From a checkpoint of a small transformer trained on Wikipedia.
Size: 16 layers, width 576, MLP 1152 SwiGLU, 78.2M parameters.
Architecture: RMSNorm before each block, no biases in attention or MLP, normalized queries and keys.
Training: a variant of Adam for these matrices, 1185M tokens, 4521 steps.
Each number is 128 + 24 x the weight over its row's rms, rounded and kept within 0 to 255. Layers, rows and columns count from 0. Numbers have three digits each. The size before them is the row's rms in percent of the matrix's.

# up: layer 6 MLP up, 1152x576, rms 0.0437, rows 728-737, columns 480-575
# down: layer 6 MLP down (transposed), 1152x576, rms 0.042, rows 728-736, columns 480-575
# gate: layer 6 MLP gate, 1152x576, rms 0.0447, rows 729-737, columns 480-575
up728 098:113111137102117150153123146130146099154146153108114142076136153104122132159126150158102163088124107162156120145078111122122158125111142119105155104143144097110155108099139132144149142173096112164081147124140125139136095123121108119149117099148117135121143111111122102139147152078111109137
down728 098:145182142171157145144112132113108153144121136111105114129159160134151120143156146118118138096126107128127145136076156144127133127111119127151165165133114103105136123138111153142149152174113177105138129110130093167106112093146128092116098127154123123164115147124153120170151101102157124149
gate729 092:130154151116099135130150169108142117153148126131146087130134091109127112096141115116138113150172150103145179123110096098106106131141122089187126132103132111120105134137102159103147140155094140129098160132124119164124056144131150139176144105107142116149115112086117124122117099148107129132
up729 093:105147126108119139109120112121114117125094075151106150123119111145138120092120124123075126114143123127129136156113142073132180090156091140155118124103103126134143119151127089151152118090116101100134153119106108115147113101111159147133081126106152133084147154095167102136137083091107117121
down729 092:120119130106127164093137160112123142156132087094131107103156132139131156127140159115137124190130116090119115102149126106099123148127147090114176112069113111105136114156139144102082135122111130152114087115122139143119099137144119123150102150116119141167154115115129096160145171134148140131
gate730 096:162109138129138137141154146103132114111125157103192155131113109125161098089110139091120149146161089135122121165137114097133135130106122119165163106127133137122121103116169141118141118160120097128148149092092111128150105136110148128130133156093143146084143130086117119141103131050096121131
up730 094:135106175085078105085157094151080109112137115157109095141085145096168115116181149126118138118134144142117129116132091103120144120146133118139144102151122122122138132104114123130138121148134111134119116133139118085143136099117128148114087129117097126108148100141106113162110088094106128119
down730 095:112144119123174100120128174080138130149142118139093111152173108145145108105132154133128152136145136157126126137142134104134135103156110126127128183112141121143145132121130110119121135114093098155096167128179147125123111158152128136130145131144163122109138128114166127150128130140096115140
gate731 113:116154119129105151129110115126109130168130194124119121103107158099134098124142115142132156152135157148120112143123103121090153127150149097133173101120116120143112136114145159126124130162096098083145124100135142100126122149107138133119145114149094170056174132111122142122095130142136154142
up731 111:163117107091111126156122170138090134134154164102129102133147119159117129164156126070163157120151120098131155138102141053122116122139131126189125150155094128142124096128137127141122133117133087157171104131140123113103124110179163120142121109113148093103152119112129138131125109100166133134
down731 110:084124163105118135151107125109085111132122138108145076113130102146147159123127166124146149112097179146154140138116184120136169085101106139151140140180101152123121151134129164153123119117159155082106156148136126148142116116151144140159144117089119087128176156121169102162121100124133157115
gate732 100:114137129099116099107108126088116153150140148149124132169122120112131117135106098126129139113135155135120111164133130149117122126124103139106074075127130109132117115178158152202125137151108129078081147108127134127135159117142139104141150118151078066119095135132107110138110164142094151122
up732 102:176117104134115153135130137142109074121100137123134143118145120108156129132128163121117126145105148095108099166139103113139143153141110104130142138100132120125153140146137137091127180131102138130135143092143129167101060083111161149155097172128173123117160134143118121124161140132143098145
down732 103:095153135119130102123142113175135128171165141132155122117098118154089065108112130115125144100104151100076166123162121137136171111083124123106157121128142133163093140161107125132151150124124121135100131153156119119139134105180131120146143147132135072148122122139101099142156172114143111129
gate733 104:135081155149140128103127155101130094115117149148127129141066151135178110152124148108076130101139136103099142102148140198160113151122109102175130117125076132170096113171125146100100162087149117108106131125152145082126145099169125132113131135119116107145115143110121155142127145170126142109
up733 102:118094181149137173147075161148133129118080117130101143141159152118149110177133115143134128126167174130133155137166153146100118162093089137093169136090113131096158102107125101111122124096123135129165110133129125149135145166109129117147094085103103138151160126117143127109104150127145128127
down733 104:105154108119118156149152154102124125133165132112103126130153148152112151146145123089131144127146093120177155151127115048149120137107147141150137118219114093100118142107154103142106139133147106114137130109110155108093139163140147078118145127130091138083105116139111126141138110147156126114
gate734 096:170141141111146089133117145111098152138113127110156143118104089138135151147087119138130161158145161133200126148133074094095130107091108141151168156118142139139172132157120115100155149109141103148135127134118132130133104112084118148155083116126116138109118141146142137138078140143145127160
up734 091:139145148142124135125176141123144157153138172132161124130164106117108106141142152122112118118103102153119136169145141123157149114143132161151108184132116156119110100146126109173155120140112124105128119158096134122151112141098121115110157106111124139163125170156149150083142069089161098087
down734 095:137131158108130143124157133145088088177106143098098096136127123152071140135072107123111135178133154152142104141139131114120139117114160142164128096115134119139131131119125171137134107116135141144162166104142109152156091141193141139107104134124166104101132112110167145170110134095144120184
gate735 101:161134118102125142090124164111132126129187101137114118159181114123147121160130071133124156158126135125163138125111113140146106112113126123178148122108121144112157108128137171118105126143139150116116110106139148093112155101158120162111152132081180162137129128139068129133078087133175124163
up735 100:116139142100100132125134126127185106089115154118137123116121125160125127086118088100107205120094108099089113115125138161121111125163116097126128170103158193161088117140133124098144097127158137138066138184170144157131125120088116121151115132098118167112164124148127153121155157095107109128
down735 098:113110157167144101142162114132131152138134126156140136096109162116125140161141169126144136105158146132127132115127137120123129122155125131098157118130143129110064108139110151126144114137146140154106119160088119137114142176136150110143134131158120131107092125157147129164151132120105121135
gate736 089:113100157114158110115150111178123143085101120171127111117147129126131119092168158098099137103159103104140142116140078113162175093125120114164150083138169107126121140178116139114162135132080125087110166150142143121128134117096118102132103119084127146129103141085095111142104157114111151141
up736 094:128148103108101120131163103173154049133133119125122156128127086161138102110133122119157154136129147135125109149119148151113146138120129141129126156134101169128117122093131156145097099118084144194091160164137168131119099091119163114132184064123144116148110126089111127126129126133110183112
down736 094:155147146146096071145114121141164108129128117104148129118139141126108170124117131135145130134089134146131106158112120098086132175136172113086110125114155082123133114131139120126188160106109144142115132122144140112128149142136121139146101180150114129162134143168132122128138159156112119125
gate737 096:101159149154099115137106059129111161104138074107150140103080141122075167172147169126144142133163154128151097121120157103148109153158118142119111111118111140147130126108133127172165152131115131098122106104133148102126158152127135103090109169132179115110115120149152097114090121126110080096
up737 094:115156140136137130132107170077093172121120118115170161129117098127158112097099096101156130117094149095075098122143117110123135168118126133142156139098080119154091126157177105130128108121115134124133108104107117100135105139107101120155106107116171149136112144139132138173150187143136191116